Weights of a small GPT-style language model, trained from scratch on English Wikipedia: a variant of SOAP for these matrices.
Each number is 500 + 25 x the weight over its row's rms, rounded and kept within 0 to 999. Layers, rows and columns count from 0. Numbers have three digits each. The size before them is the row's rms in percent of the matrix's.

# layer 3 MLP gate, 512x192, rms 0.0826, rows 354-402, columns 0-95
098:536483486470533529461446525483503527531492462518466535536489500489498497504463544500530489492459490530513500484533530537471486475507506480500483565502503529492502530471487520495499481555497549550495522520492483512482498492512537499535444499522508529473501521508493517499527486552516438533
097:488509468454499509476477489512526507497518510471497433490482465500539564467531495493534530452518521482513480501460487544492524537544511505495472513515528505461497482475512520516485510502523465468497477476514486508489530509499510523484493537491452487479473513448511541518505478447461497484
096:484506501526476504510475499495494507513487515461517502495452491529518582484482473530503527484503474444476507482515508517452529496513524493496498514510497535536490490461523482445502526481502491482511497506515480505486512502522535546463544519510504500514519490490487532460509526493480486520
104:516521514502508528500521508533534492468495482474493518488550509511500460508508489473501500489450462560519509502541532513493451482517501482520511456510463496480462499464502516521487488469491474494506505523534507479476513501499514485491517488492510525518483505495496538518494492523512500483
094:511471489545468516518495439522485513527500507521488507494471519497523507506512453527483458491468491515521495492502488499481483500504515494516515499503494512480450537459500481515475499526543517541491533487528451451467462535502475444453522516505501506505516523522495516501488509489482566494
103:480483507519502497490482496517517509559506511524479510504464503498464566539474501471496478488525507506517486510458536467479492502487491494519529475481447579517486449475477486514507482528512482496490481542487477507421481506495568503499474495489522503455529484483485493484496488490465506492
096:519501475472472462524537495506504489490479543522473488529551509488492518543502533542511490525465493520484514517508470467528482481523533489511463559439493508490536529502455486472465502508436473523505528467488517505507466513514518489488511514570500456476517533499508496492497508492464545445
110:505499498489487498496476508518493494516502513506514475486529492525475551502531502496491484530468514496489498541480458529491494498504535498525534510498491472516536516443508485483540535477495467484494518483521503477497492538470487437476514480509514464511440485484445571516562556531489536469
104:547501498555501505512495472502510523488487504504487495458454480539490478481534505489489484529483514505458513509470517477499516530519518520490492484483538483544472478544520490473569478511480513456523496520512471522524495513469495546508513481491513497550461482444520500516527550485503459481
099:475493506492497534490510480445518550500495522470510522533521490522446496427511510439478509484493514524532514500538495496496476543519496478525559463518467529465483500472499506483485555461491466482476470527487512487532521507516547541507486463526487528519481465533488494532483492524542495509
091:482471504546540520458498489549532489542497502469477498547524492525523512483495501512520475461510530497478476519517537503518535462480463468513499490532500484492544491499476544470502450458480513488516522499518480524478494518550502473494525506490529490507520520514515548489518530495507531531
102:519492536480482472509500517488504477492507496502484500490495492506485497516510466519479502517475429495495544467510499496470548493481492516497487472466484452487518484479520462486473554521547475528494500505555496489460505490461540473515563505491485506506494521503512499491431509532486481504
103:533512478508517537532459511520547493475516536474478493491533469486506474479494505498523493534471490517533497502515487475470446531461478488522499529459533525510515491491490510477481525480471493520515496538532545469464487520500522493489522485469530497458510538496439492531525474504529501524
102:488505532487473528499442508464496475514466491450505504461513448500531512494487512499509513467512480508487511523538525528450490503525542483499492486504497494518519524476485493475473554521507449517520504532468534558502491529484534491480529464505527531460560515530495483514486439477478439482
099:504495525490489521479509486553473475514530473499499478493482448554512534460513483455495539530511484487506523511503491548448521504505529472522465517556506491520497492494489499498499510485529474525512480451526534515475505516492517491507515569505512473497537584495514521520481485449476494521
097:522498493512533526492530514501477484516518511486481478522489507541549514523537502517494533484507518474510501520506499496493472530506506500505462492524508584501466501452485482519464507528493480498498529493515519502510472514506453513405487476510501504496488527503451493421472456537526508498
102:482517485512523474511527486456521562468515464538456512512494493481513487454523526490474531486488504491514473505485512490474477499496517488493546514563466458486531506459477482444496516521474474498528531493539518480504475483507498467515500509475466470497492506458484528503535552523511545498
097:508505513476486473522512464469465500469472569474501535497505509504455524500494452513503516498496479532485512494510534469483472475471489509538516458511556484460467477529480513515458514476486521503494519496515484488504523531495543509467528486495486493526515530531525468487502431501452507465
095:452504535481508567511491505487508511547458513496464493487536488517472502482536477496490510509501518464468500505512457510477496479519499523499452524509477505517522505500505504509514459482542503484480475421436491483502517475466507502532482475512481474467504531489506480462547527482505510498
096:529500506476501485542500511533527572498445529498526505518509476512472493484476497474496526492491487444524514522481496500474483497503524501487521506500529477504486492463490468469509491512487524526492473507507522558477457507478516540482447467523524454473475487474477520543488483469499522538
101:494499475522491498492513514524501494493510481469535512500538518457481460505464464546503468511458517493466486525472462475520492475516497456524505473478469488466489480501543510503476485457517473467479531502465478492536488486532477517562527470479500502527494468467553479469499482529527593473
098:502475490514537486507497517489469551515499477450471494474492515523524502513544491537496490517494539434468462520486492469543523479527486469528485507492487506460493521514483506523491468469512532518489490505476522491466496501485479493500489496519483507466516504529505485516508518545525487480
092:519470519473537526486488489477490533515518511477507508505502507498528490512521555469551520477509471478490440454458470474521518504507454517457512515480499458489510531471556515466505463466470507543508518483510480538483477516487509490543487488485496515475500452519496474513538500486493513492
100:507505484511508524474477477508568488503483500462487480501492448500485524487530524487498508525504477494486456476514487531519509506517526481548509461488498490536512462503503513517571561478509479465467446534518527515489504507489513505563507507552522520487466505481504489503517439447502482502
094:500535506532530497517515473498504533478498502531485501464445518483484455455503496499520468528438494515530422499498517536511500529482507458508549487480463542493447547440509502478512516488482462553504506493506511483499462522506495506501517479515530509543491473496501488497473469474522524527
096:539499455550515490497502470483527475501470483524501487526514486531490479534516490468482532487461469450547517511517516471488509478514479508487514495503477473522519480487499512491513493441478488446440454491495481555461515518580496436459492492472484501483487489485498505487450481550511447525
107:507497473491476469511522499478501513462499483530488463478527481514515507531481499449473482541471504505493519472508511496534506546502491418548489484491506518477475513520548535528503480494540516510519526502501505537464481508495512562507499523527445508506478510492531524505552473532496501478
104:495488491530490485527490472456504486540477486468490488523506482563461515511505445535467518511490506485500497500505512496517436498480467462509522483467493493494545496504492551480507505509519498472511474530499489521492505503530509494528509482537552544505463470509494464463525567493526457479
112:509503491508531499509497548543544548511486445526506499450492508500481508516526536533495512518516536474449525504504455505480489519502548511514512511520487487508489506536505496521539498523487555488491511505485501495523460498495513505499434518550491511502501540423474492550485557505497469479
093:515521470511512461521551516519536480492491488473485500535463453505502499471514511546466501506510517492499498471504477491540489521484489472513484485478472537507550515501464522479473499489469488526506504509521522495473474433424470556485494517498481476484489496483496489553513557472462492476
095:503523492501518496475474487485491542512523487534511528490506561535485509508520495512495496501509516500505483536512485526513515469523548489503518547503462516457482505561498491507443435503502528496548492486561501502489499524489499497512536461490493574527477496510456498512505487516495493517
105:519500513538464500483527464492515507519469508521532514508475438504543501552490557475466465527492550484500503494465506519476554457479515511504481541504511468511474484493517514456487486523486509480476498479543508480481482526461507482489533504505507506491483535514493459502497477520491489524
096:492520451534464529477510481512464506506522515547493517498492501483514515504516477506476476502497497512511473514529500485532453477517449458493525474543470519480521492503500521478467470459467512466508518466501514531534456492487499533474494472497522456545471479495517509501503513502523559478
091:504526536503477476508485500487504523510521510537507446477492499508504492499478524506460498502485498507465502461503531522488467521432498477487489468451450532530454467468476541505538518462483487506504522541470507499496471507529507475477511505449517510544476500499480508506511447543485511458
095:485488511492521498465514476497506489468534471519541484488513493515520482488523491490528507519482519484515470467471479491532502519533457549522492485501581455427549474493519483459513506508486470457505502506456520513483469486523511497495507516497491492470496523505515474542518525504504546496
096:500482520509522466451495474522497491543508520487481529456523503499505506496508506520522512523513455523505499452481513521504485496520513487486521509482529465510508479513511515511495510498499483487501469470502472473478539524446510497520474473462506535528483472515514518478495488467460506443
097:543520502496504518532455507518507456539469512510453504521507512473463503506512513496506502524512492529520517539468480510473519480469473512519476486467510514488503474523505505512479506528471476500508446486523542470506512543500485505512445493454503532537480499510463516486476503512501490532
097:467524520469500541520443511495459542514480492487528481575532520482503489483518547481460507433465534479484521498481486486439529468511500477488521508487487475562476483530474490480489537485552459509480501501528510493494522515525481460494491506541476466491499469501475491520491454501483468508
111:546497458500459514489526486487503503472452478485487479513484478496536468497512510493412470528501484494479511460465510494525518500501526503531485507487483485505505563510501477445512463478503517468454541503502508505488523464522484539501456501518536516509503529520517528482504467525474476543
107:450497510536526507523464501521517500488519494494505494553481503525453465505504523477513482501539467530493501507488529513489473480484496493541529470506497486495509518502505500477501514494473518503508469504509508506496509527493522453434521445530532498480498493511527534439529486516528524540
096:509516460536534493493476505452507545431484507508480486533480528475490443527463539492519474515485469491491471518523477507472540508489487505536528491501520505473488495514499483480485398493544495481486524485510519488552499492496543514518513502512521481501484486461497485507505474457492513525
098:508460500521510495503473477487523487474497491494512487533507517497527520461493475515486442509516509510501483472524507510468470462516427500519483502490499560489542488550515552474509490462529509455399536474486500500512519498466484454502506498508461552493523497498498539482480500487451450473
107:487496470495529555518502497507473522535490438489479489476492527488516515492499527528501487457563457501502498501469465482506448493541492497518506496505478555540522480527510490515485494492514502481502484486476491509525517521493528511502514525515514500472465527521519481507510503476472451478
101:481506509448478444535496488451506510491528498531503545515502505489483460497511476486445493483495476458495461499517470507544525537484538499483504501492492482498487424541518475528460464499490522499489530514484465513473519467494517535533474529481526507476475505496515501507496508515485539515
103:499520479517434501558492518491482503470476529549498506540476497443480502523502488484478489546493489522468523517497496514533507525465532528478466487494490480480504538531464495506500520500488520500466497511470511507473501442526487507541542534467504480478483518512516551478497487512531501448
102:497522487531528518502500505491484499467545508512540490553482536494504495487491462495497482522514494507505496483501498530497489483521467502507534548479464487508504468509530504487470494520517500535416521481488537501511501555540498470509514468492475532479498556442524506467515530487498514490
092:481499464501483531500497474521499533497485529448490498515479507527504471515478489579505522502477472489470538447458517446490489517499518528490515519466459467480513499566500478504503485488539479520480521523493506518512488511545454492503510479491499483495478522526532529526465508532454506516
106:533527530542494491471518494479507504530470492551477488512519500483477552538502537481485498498493477512497527512528482517483474513503500518485507476514496509513573544508493498512539499496453476500500497539497480466467509505509470456524531498511508507473504500530519465536559466438540482470
095:468485495479513478502498473587512471476487488514493458516503460491497509518523489494517513496545517525507493473533488498491486456475520499474501484472534454475475512503486511510502505496495516519541500564487491509514463509488500508516516516487529490465472489490464540469529465460510523504
# layer 3 MLP up, 512x192, rms 0.0807, rows 354-401, columns 0-95
097:513513534499501485474508526507451511489491496507466526518527477528503469451501528502531498507452525497482514523521483505508448487500493423503463518498488517494512524483486520514560517512540480506484502552485494517513517488476553517487536507479505501501485481477481467544503499500493454526
095:525567494524494502505469529548479480523495466556539522576487500511508487506527486501453490435523470505483490519509467521490529505482490550526479517495508507452505484453489553494477459501478493495451503491474507504485468473492506484478499497505470521530503525471538501512505517483528469495
111:506491520515484447524512526448489487527488524524487479519470530495503451502495503467499466456485507556485504513489467487463541504467496446495522482501512502509502500470495530482461463525557500551476473463492482473479510506475499499469548514480515479486524480539519477531451515495531483497
099:497472559500543518515537532473480495503459498493489494513491483507476498534505541473487511500462468496480497506533517542484514482500528517478498513510531474506493496474504491491521492464524503451552562514498476518501470541520474470493493495544511499516478462498495481516553501469458484514
099:518527514504493535510527495522528478458509478514517480505541529470544508544480533533542486500534492542553536505499462501495536484486540510510551507478558487489496500535461541481501525517472508488532497535448492491466495487548501448473515506504515475528541553560484522459501518494539490489
101:530511509571490540446524500530509500509529510520476498481454498499496482497464485476490492513483536495496514462517539481501472539504535493478476480533451500477507500479469530454495498510487493513471501506517455464442483451538445542455504501424514513469488513474474527473515490503507519502
089:473482481513452523512486498474503536476494511482498523441528424511507509527505474491530464513502526509516483508460490491499512518488469502531502520496463534490448479470502478500467492490504512472487443539470552496527540514497522567506491524502504533530518499458476496529468485485463504494
117:453531527510545476504506505496564473478523532480492481530502523493515504485494515520506500475505519493511472519493443508522475517503464544515525432510531479470526499523462512529506522504510476530472473496516482483527501471469490549521530476502498511489510485511542476500492438480454466480
110:512499480502500452464504520497501520472476487589471519474537481530473535485440502510534496528500470486510474490510515496497489479506493513470515487480490478485555500512549532487548508525495483496533514488513508515515515467507488501516504478555521527523471525469504503481447527482481513523
110:512526481489516515550495506476541480478442466548440457532499514486492550505511479493471532465488504493535512495523544492492544501573498471518500496506448481533468501453496514500521479517464487522510451484532478506465532495485473478463460463492512513525472482507513485491532501504500564516
094:486501504446492483509482504501539508516528493471503498481482509478515480530485483511521551492528542514499431516496516545542503537497539470448502524536495514494484484471497486481489506530531520481511501526501499477491544520496497487482490455490543477495481517508504479526493487503503502471
095:478517521467496488480469486528494460472549521508508506498495500527506495490494493492510478502555542531502466502509469500485504525459475514518544476530506454492519527514490466521491520514523497532474489479495499487535578481484520545522532544500500514511494521469495530457503505518489475515
109:481529529505494511527484478459501448472465481483530527484501517507483492492469499477526527482482529509528469529542446488524511482488466519489529475502514444495491466536515473514459516486450507520546473544536513476528502502499457545494531481492538517502466529512478509473469507500525544514
105:481498496497494463516491510529440492512464511512475505488498478532526504489495473481521491508475514502494477506486521521522476539508483532507425551491497505532482496471524468517448510508465481511498474478512514504502531438538462494493484549484506528511503506476476512484505538489447486483
097:512455510483500538503482577515512484489533487537525489459463501541473522481498504529517523502539500482490529523465471474497491474497496511492503519518534498503544464499513531514475514454498471544499491503499496466496519493519557541487512509503487496557549524507518497470474495496512477483
098:506502491502519502526470504477479495471521495493520513492504487522497551495501501488477508482457501521486474492513496534485481522544514507515503466510475513511459464522531499488489522495507503510447474500501500496508542495497508555515493529481493456492540486488516492540501511460446539509
104:512488529483500503499489476493525523481461532461477487491535488497534530459525522517494496510442513476520456534508528527492497503505482507502490465537501521469551503487438478468547503539539463524521515493490511481480499500506469505554483539513519503547506474487486470519531547496530491527
104:495507534452478526456502502550488477503540485458520458515464489542461486493525462525543566528534478497498473494525530473483493546529510519461529512495515511486480508477515454479465529524499506504517495485509510464525516525453472516502479481485516496513515501505460541480488457487500476498
100:493490486501494483525527530506474495522504487458513509504511458475535550445549463524569468490498515486519518472489506509503526476478475518513474453522507484504523471491530478514462520496518535488521476531491479488551472490473515501477497458454549516505526488507499503477492501524502515486
093:499551534509496507510499513456527484525469512498496562511477502504502450524489492465487519498499502485512498490530515501505520509500527475507531484542497498499475481534507523507468465476502475543482491519499529493510470528527484531501502450491509486491545482494482486479489524480489539596
105:505482532515489464513516488509477523447518552491495528496524487506476493477433495514462540509471501482493490518466486485536477475472469539467529498477492484512471523548486496503513549503513460459481482518510489479504518431468460540536493505523552501503504537494541494533522525502525535496
094:456485475567541524523539429506505526496512519528470519502494514488471487557457479496459498505519497504515510511526499517515473512468502543491491552465512510504512519475513495541494531470449549495485508508486533497508503491538549479511505551506490529475495468526503516536509515460503520537
095:526501469521514491474465479469540536456551476513460504500475505532518509486500514468540472477470538509518523524475500529513463529518490487458525502514554535507509484496511513463500501528516516512473521489472487475514531453510474519528513500524476495494507515498518501524504515502479492548
097:587543509536507453498492522553498496493519513519504512533483506541504500477506493479513500523509497505502518499495496522482509487512503511489474498488533481497501506518523507496503508508497517522454496486468541511495513485466463507498461518552462510479499502497521467499460522471479528517
096:507510494498500477491484540507481478535528498486489524511523484480505568488533434497528451505517530497525496497512477499480519487529532499513565496514483459464526489487494502477489506506496541548503546525549517524547494477494528524513481482511469532511511499506521516520499510481483521491
094:524494479490450514492472491503503484506533512494514489502521564543518455489484472473504506485478488515538488495535543494468499504522532459511518518475503521491475490482512506474510478508493506521521477491506478496528521501480525490486474527479449604512477490478512479483467489524543523501
098:526523521437503497513478533505496455468544498525483521505486473498517465497519545499481482527481479536511515488484516542471444486491501488481482462548484461430525504471507489530516480479511495499507487505511480493471472522531480509537519517484458519494525505490498513446495513494532473461
102:477501492505458508509526494559498504524487517542470458472527523469476483505523484488486493487519471494478481461477514561511520530546541493511460521537510539526491485506508456519516489508530514553527521446518510503515485543461507496490473500507476453506509515513507546509504468456472487508
106:558480523477501486436516515503506528480478520486468490529498529464524437496517521519507517513498464482506498479491514508490538441494497514552488490487524511480530478501500504494516481496490517500515517515476462501508475467466501474520483462482500493524508504533521503483555456541477440492
100:489515511462477454503515499523485535507533494556514492559498483484480532539519479504497480531483456490528472506495470478485521504485515487463497499522490510491514457483504517514517467480489490479497517502484515518479481507458561512539453486502486500508561498483500494532492543466502496516
098:488507471494487529519518493458515510522525462501490490490491450527534496498520501496498503440516523489525489491483496481536522479472521468533544510518495492509490506508510507552452552502527489492499497451487518488519515485540530496521501525526531516522520501542557486483501487460497453477
102:524517495516512494494501503517501494495483525531530498491505518502474490538488481486528506496550491509515486511511516445464483505523519539524444462503523477498542493515497495545534510479510486511500495479516500477515547468481492465474456544482497472545472524479511517520520526502558487492
087:495525510484483537522487485537538511491454455538425490495480524537483496498534514540521503454517502487523501517536547501499476465501514441498491492472483466508436506466496528539509524463453477525522490521495504513462526455469494467498524492503537493558508510522483498511518489479544538515
106:484422508545486519490497476444447492500474500524517521473509492495506487527523466501475506517498489517502511501449512461485490556456479449471510514493459507444454453478517503508505476493504509490498511522482501458497476501488480482473495483482459514563517475476495461456503497475479470490
107:492501530423550506472470509473512539484500486510536525450466470525502504534487487533478504512522484497529490515492510518464496513563528526524472566452502489489495495500499556505503518525481513521476520472504484521501490508503527534497506480504474502496511507499504517501502479496484499482
101:502513511506525480462498498500515511502483491510487487509453483523496499479454456483525485473510519490460503457535525516497491486478520528524539517483487504560497500497485486519479446492507483538521503490465477512518503479468501481496537529470522513551529507498512541566521455477489453497
106:512524536516498460495499471470476492490477514502493506489515467495524509475515484536482498469515467517505483508539457456488501507476507493519505500495551531481478532499530500482468512502496501531505479543450482506503494470513545505485467485507537501465509503479508482477475517524542532504
098:519500531495492497536460477503490497453485471485518511535483465461488536537437476485503499509514512463493515499506474505523508470520477512523483525522529495446488476499509475522541479519528524493524503497523437517492503485469498502478510506505527504500529497526461524522459495487480445479
109:488521538546561480534490483474484500536532506493492483482488524516534512509510489528502516522487483483486530468512468514498501443467457479502523508451489516547507524500555486535530551511484516474534539510484495511504482519514484506528559534487504504478489488530516488512516527472494538459
109:462455551482491477477506526472523535524494485510514485492533505512493490518471530512478484484544470463499480491490488620497506511501516471499515510460486478485532538464525506521495476516502521488534506502501497454557548479498485477548448497517481478481500518532501497468507489529548501482
094:498479490476515521511513497508516509444485523492462504484525480480492506494498474508508472531506513510528543474491474498490515497530500495503512530486485469538499528521480489500455519544500462527496480502481529545511499553521516485544481504508504460551511521477504477501494438492490510527
108:482522512529483465469524484501495442505472501511497504531497477491447484479540508495539522519491489478533515470465468471517507512494495538461486476540518560486545539525469463493460539555503466478490518509504517509491522522484468500496512483501540515489469523514520477509507513509489543484
098:540472492513543517517484543500503526514516458493484487501507493504480533501503535553499485514511459466478464530523504517553533463505511490504538504522490541544517503494478475569569490494537508506521490483485520496509499489502504493546449517485485496538516497496543488516514538502474496505
101:487485466501512505534502437485497505495524527500497483495539486511474467526475513521517479502493474535533487517495515504488495524503447500510511529541456523494542521489529472500519503482517533515510495503460519511530503464519510498513529483514506496508507482503514488459524514488487491449
110:495478489458486469471519482508529484527496504448497521467514507497483510525518507453518523460512523549540516476503505504512518564498521514509531540524501510483445528514502495512505469455499497486525498493512509510500463496492488499461517498494479434531501494428503509509495527475479462506
101:504468511535511504453477479476485499537507497506452514494462504492477473494510501467476512489480487523500460475504500465457499541496579473523466495496484557530490524475488526508509530507513500507461527511511499547454500510545475474517469515518499514482517493505524500538511466499494503507
100:521490515504513489508511522497477479448486529464457478487486467469555505475475468493488440493512459511498508487498534544528548480524492529523485484508517511469495480487496489502539561471452504488455484500516508505478504491515469516511513533491500461512494515438501498489526502538512494506
108:480514499484510482510515497502499508525470492512512514492500521531483455470476532557554469515511515525465456507508549491494508462518483460503464489478433479535481523492533476474534481488499507476540506474513502528473512538488535465501480482498474500464518453473504469508457469522456475523
# layer 3 MLP down (transposed), 512x192, rms 0.0837, rows 354-401, columns 0-95
098:474490491459500480482501491515499495543495455495518467520493520444474515505537525523471489496472492512482514508471530493493491493461484465492516479493466508437508463476503489508489506513495484523437544466485543524490502532517499449484560483465515497516479474494523503456454498491504512514
101:556485497502506480486518526538493457502486516481504479511505490461467491526494474468551498493477469520481511501552499500480483494500507470448503521484469473546500513515504504497547492545470503515482520485518475478509527505556462473473561494517540500462490508534462519457525539500476527515
111:553481465532567500526481479523502494467515509465513440510508499422450484509491461456471534494509504509509508511469505476537487538478499508463513515528493481507520474498492497499471460489466489505442486478492493497507454527480490475503538458504535525494488502521515506533505482520530502547
100:467503481511458477554525502525523478527498509482486530521508494488488489490541462534517467511460445536528515477483498511504492492461522527512482478502486452457485535490536480512482488484502471507486509513504501544488484565493504502520507504511440515542461506499464497493507505497502497505
098:522502491531540482498536478492466457495533482461476490525490512506497452480482460460484488528495489480527472497478483486511481463530503484482491474452549447542499474489527501485474488475528522514464489478511517494551488431482508519487511490529529502478496501504528504476515503505488470514
100:452493484487517508483486481482526538462492475502482489506446532489510490470494508524516496535489497491487461513520483491523484502503479534503518481530466505512541516491503516456499477492497511510555514482478479498520547523507517504536453497464500480490466511494499480506436480534473492488
093:506516493518524526513471507498494509512465510488557493527483474512496494510557493493489509519495523491485458512449485492547527519489490489496535453485511540492491450480524494538503516548522506536482522531470485501479476485492447466500471489493520521492494465488517485512478535478497481457
106:483500494507516527526531490491480505510511486518535478472497462504466505462495517521487454525523482505476500490478473539505491487494529491520493526571507505507511519515463541504479552486484520482517507506467492470520495469497485502499503494520474482457514539543512506547446485485518405495
100:485462466473499467494467498507506492502486495498491460533507463517503502525491498499490514493527488502441506476441486478531520458480490488481493528478464500517519536492471503513534524511494501506525501514470521514440493502498497544473481525495570551525506518500536477478493526531474517484
109:525467542527488480476501473506503526545523519500518508489510498469568500498509498477480511476543494502469467517544488503504511547543508490489507507556494457525496503500526523450516536530496515519523502503491522505494486498491528500483569448493505493531494486497502497488480498521505482525
095:468473514541525516495511489476506503512443484472558505464526445523537499487494528514524476484478496497522509496474493469469534451546515508471494533494491487475493520515508503500484508513501480485548518484504479496519516504492485464540516528498523501515491539490459475537517488466521516482
097:539440537484537497502483505534494458536490476499482494500485507559563488505481502525506538486525533537463477501493520505517498514495492486505499463498455530525508508553515520536482518500481494468531488467491503473480505540498437500528466493518484516433481478530556520497523517483494503531
111:484504503508481531534496491464494469508480495528507523506490464478526522550504511469510485514510470540490434526524500490506499525478490505511527493500494544518465477507483515507502502473472495487500456498540535498480506489508488504509561454510513543490466520533496540558492521484551491498
106:484503468510484505493450505512489477494521462489499489524490475504496508496529518466482482510505461471532502476462497476517497532554523493559450497467473487524585506490499509539510493481486472536499511510483523519527534498488528519487495550474487556514514493509491482477481513468460527471
093:446459522496491539509503468473503476474503494522475517480519546515462500488520528487486455480521500491520503463493491461508471487478481482465513483487498497469493501493538551490529501493506519504460504518480493454543489487549490501502482475538499499447497511504461472526458490507490464494
105:537528528510487500466460482512525460470512502543529500550518505468523425501473488533488473499517515513552499507521536495487478509499493489495492481533458485489505494503539519533448486517510463487506547464515501500521479510491500514474474477527532473460530435486477469487472519473416536495
103:452509517482466503468519513519496462535482491514454488479512526507516484486486479472540476485507576503511513556513469513505503521489507504464523502506503536530487501545511458543492473500538465514487537468495499511544521470466509536476557536462450538520522463497480473496510477549492479501
102:485501491497521510520523511484489462530490515453520511569493498495474555496526507506527486497487464584508476449483472486522553497463582508501485509480521469510481497549525487510464499463515475434474467489486510485460501503481500551470516465509538508492499490492495529488486537468501504463
100:522492501491508495495467491509533481483510522500505552490460525515496502544482507479514533508494525515515464480486484494534468506544509523507510465554539536493576465514485496534523483543455518505532511487563474484509485483503450522506513515525455503482528496526491511470461514461535465474
097:481500505472519459485505528484497460485481509512488462498488558511467520481448521556489549478510490472548501510446468520515518529542514505500494514508508511446489496506499491541473494493491514528533496503483503473488514513491482466483532520532493486514475478517539531519458484509520511519
100:457483521514491490493538516492444489498499501486525507467477490501475544505485453482527500500482513464451514486471469526469518504506546518473506501527474503526478474486505504486468524515473467480447493528513508501520507482491464495537544508508519506533506536464512539495523479507544460474
098:466478459511524490506479512503550528495470515525489571491494547526458462490498456504505507520525509523502539460507526483497424491566508471492534511521526472505532505524451484544509471490470509474510490469554483456504483517509485496500491500513452507505503500489460493507457518535531548467
096:504464476505519515518478511518527509526514449486532547527513526472502537492539461480494496481504510498508498493523542466477532497507526480506510495530508519491499503521482465487480486500532466520529513528511519501517514472501529518515446499515511445512479523548426492474501464471491518483
097:514508531546533451462475498506526522481496470447537519487449515513465499487526517505503490497519541489512478537545504515510478441571520476513503438517472508504504506523485481500492519527522473491449495455476503496485504487536512513512500513482506471499496495491481517527487514467492549502
094:532519497492516480475535507467441502518517470489493494508480478505505531462463464512448500520534542538497504509498494435504527510506497457517501555456472502494488527539507471538509474489502536515489513469487504468494533496452537467523494505465544530516492494508501497502505483467552513486
096:508512508527449524488520472510488473513485504499490530561500540493507499504528532534511508523475474511500472493470490508504476472497505531436482495540531519476520477488490479519501514476492485519580495491499513513496526506500570476473485544527500513532516495491492537507583526540506442494
098:495512483503497529504520501532492531514487523478523522519514479484487493508492514540498494513528490508497506511493447526529463518479479480506510551517503427502507495524487479524496535479466520459473510492485442499508490482510494479499516473521535498495512511569493521515517483495508453502
108:522490463503473460479460528492524506501496500489475461481518487457458461506511523533504466523509520554512505524524505513492528547503493496478484480484474479514473483516524464527536524493517528510457493490532524497512465489494491513480509517499508458503491506521519439522488487460493481521
099:507532522474471468482481504535553535510518478495477497490519502520486510513459460514473523516529484483474537481513517469472468475522496512487472451474501470518503459538521528518516495532511496501495475509556448560520503477501514499513454530492506497512476540494534502529484502489516525504
104:517543525487531515521471472487494468511502506487506476485449548469488495509490541492510529478474530492426530490483518490477505496474493489457496541527511506510509524481523501520499503525492517513487486499515491505480477485508501478477495461442489501517484467482489527485470461490486486511
096:473485475492484528480467478498479521507488517498495479512475492474510491508510541458523514509500512504480533502501490493545483495518568472491486518487491434485483549480518472524426486512543490512503446462509496505521560516501483490497502459475489506540499463498495465493488502514483463479
101:479519512515506472492542461509479508501522476468502504525494504558493511468523547506498466491481545490420548461474489468504522502523499496458461509470513502462494485513539502476506513528560467524483483491467525493506495507480496514533435487549513511532491520504491497492520468548476529510
091:485510503484517518510500507472494486537527517464539510460481479568578560498503527504519517478515525497514521518495519499488533476531483523508489508514499537483551555525507537456522486523497512519469498492504513449495526532510484479517482498498519597513471489472535527500557524518454502505
105:529487499507522557478515510496511498453516505522456553491480499517509496489475489466487540499497492529469497460501525478540464493498474524487533500510486488444513532503514525493461500477479447494514518457483490493475511511458522538519486499489471494511469493465516504471470511514491501525
107:501482519463505468473486498482475507500470469491485477554499485489496506503500481489475473463462501507570500494527507504457499514483493492492507537463484480512508444496528556533529500507507528537481507471520508511483482446510522453544512487487428513525486475536489532509489497485489544499
099:495527478491509515502515501504492484514518558524489496523526512521509543491507516524502506454481501522466508518508461527502501528485509498516522524519473471472465537492470500526523492444508497490511492555486495515476497513516539522521535496508546482460494513516474492502466472512519476494
106:497536550524498530455508497488487496495499522453473483531464500483499525537503543544517513514533487506483545477472531521519503446482468491505482495502531508520490461454493462538492464463468481527495510536469516426538492546503508481468519514504496489529484495489468521462490503481505520464
098:493507524522476511498483486521543479459513525521484494496455498507493560496538510500470521501444509509530532487511538546504468522551498490529480488489534515497486518497452493534533464477494542471500521514529496533525525479471492507527521510473506512521519513487478497470531523480519515503
105:433499493509451513540500464491498484507497512483446480508477534542574505514508546517434573507511479512490534505479517477476498503511529474485508541500535529484504539508476479490510522501490469506531522493495506457515480501484522483493513471545530505497540482512546500524436478476470504498
102:433482471515499499493540523510502495562495548528493505485536518520504492478526526521489487486534498471521528428510519569496528532470515541504508468462516437498535517512544478487474487534511494503510508467482498518515486456470477521480474455492503449509551539507469481514534492495483448507
096:517562499505516514500506487472490571480465469518511504498543479550498511505505490495554503508495446505492466478511476491490550501530526532500502493501502503464504495456526453481518455511508500504504531519468510514446474500497474480531496459502530460513504467497509491483478510481485491538
096:477513509477476527479520504509509484553495493490545529516506474460492514462515486497522499521507496547473531431487529573473529474511497501499520464514498541510517491512514484485496465511507448443496491497529508492505502520498500520488488518516503511488460499521464477516505521503510509500
101:487500508479465495506497469500522484493482523498505510436503499483511452483470507491484491485481475540509491538488485486532537444501517495477497505507502485532461500495491494461512502535507492511522502464526538585489528480517529461484551543517514522467491510480491493515509475470545490513
103:481498533488494481487504534558497462500514512487500487512440504489481556509501478477483480517519478479488473461510502503511505473496520584454486502481511499431491459503514488526513474488518497450495477442510498486516482484485522479532526489509481486491524497446489450469446522490526482489
104:528502523484499509520468493529489514505495499520503455554459525520465513497508524490498505481464511460514459506484486499465490501542510466507504475527495532501525469547526519523517510497476480486465538530496488534491517475520518480447454504521468521486492485498527503509498503444461505498
102:536473519511456502483513480506516528574468475491511483502495470516505482461501525508480447532480490519452502509472493514521478532506549541516474463471525478513475445538526499505477531469504481466501493495524500464501503523457499511518528500481495525495508486538508476495561517484509498481
096:528497462469474512501520483521468527498489463504514524471484498528534454473500515486473478514484440518510498544523499485522551497480490509496502532465487523468504519504445504488564483482533524476479453486447501503486482504487530521516511558490516502501488497528479532509456475477513527486
100:460504482496469492449523470495512530506492478495489505488527497463462483484459548527498543492530508479484506450455539491482493538474493491472489507468492483507520506514520494451502483490511498497446512549520466560511479491465491507545504521505461488522495509458470517513507490507491541529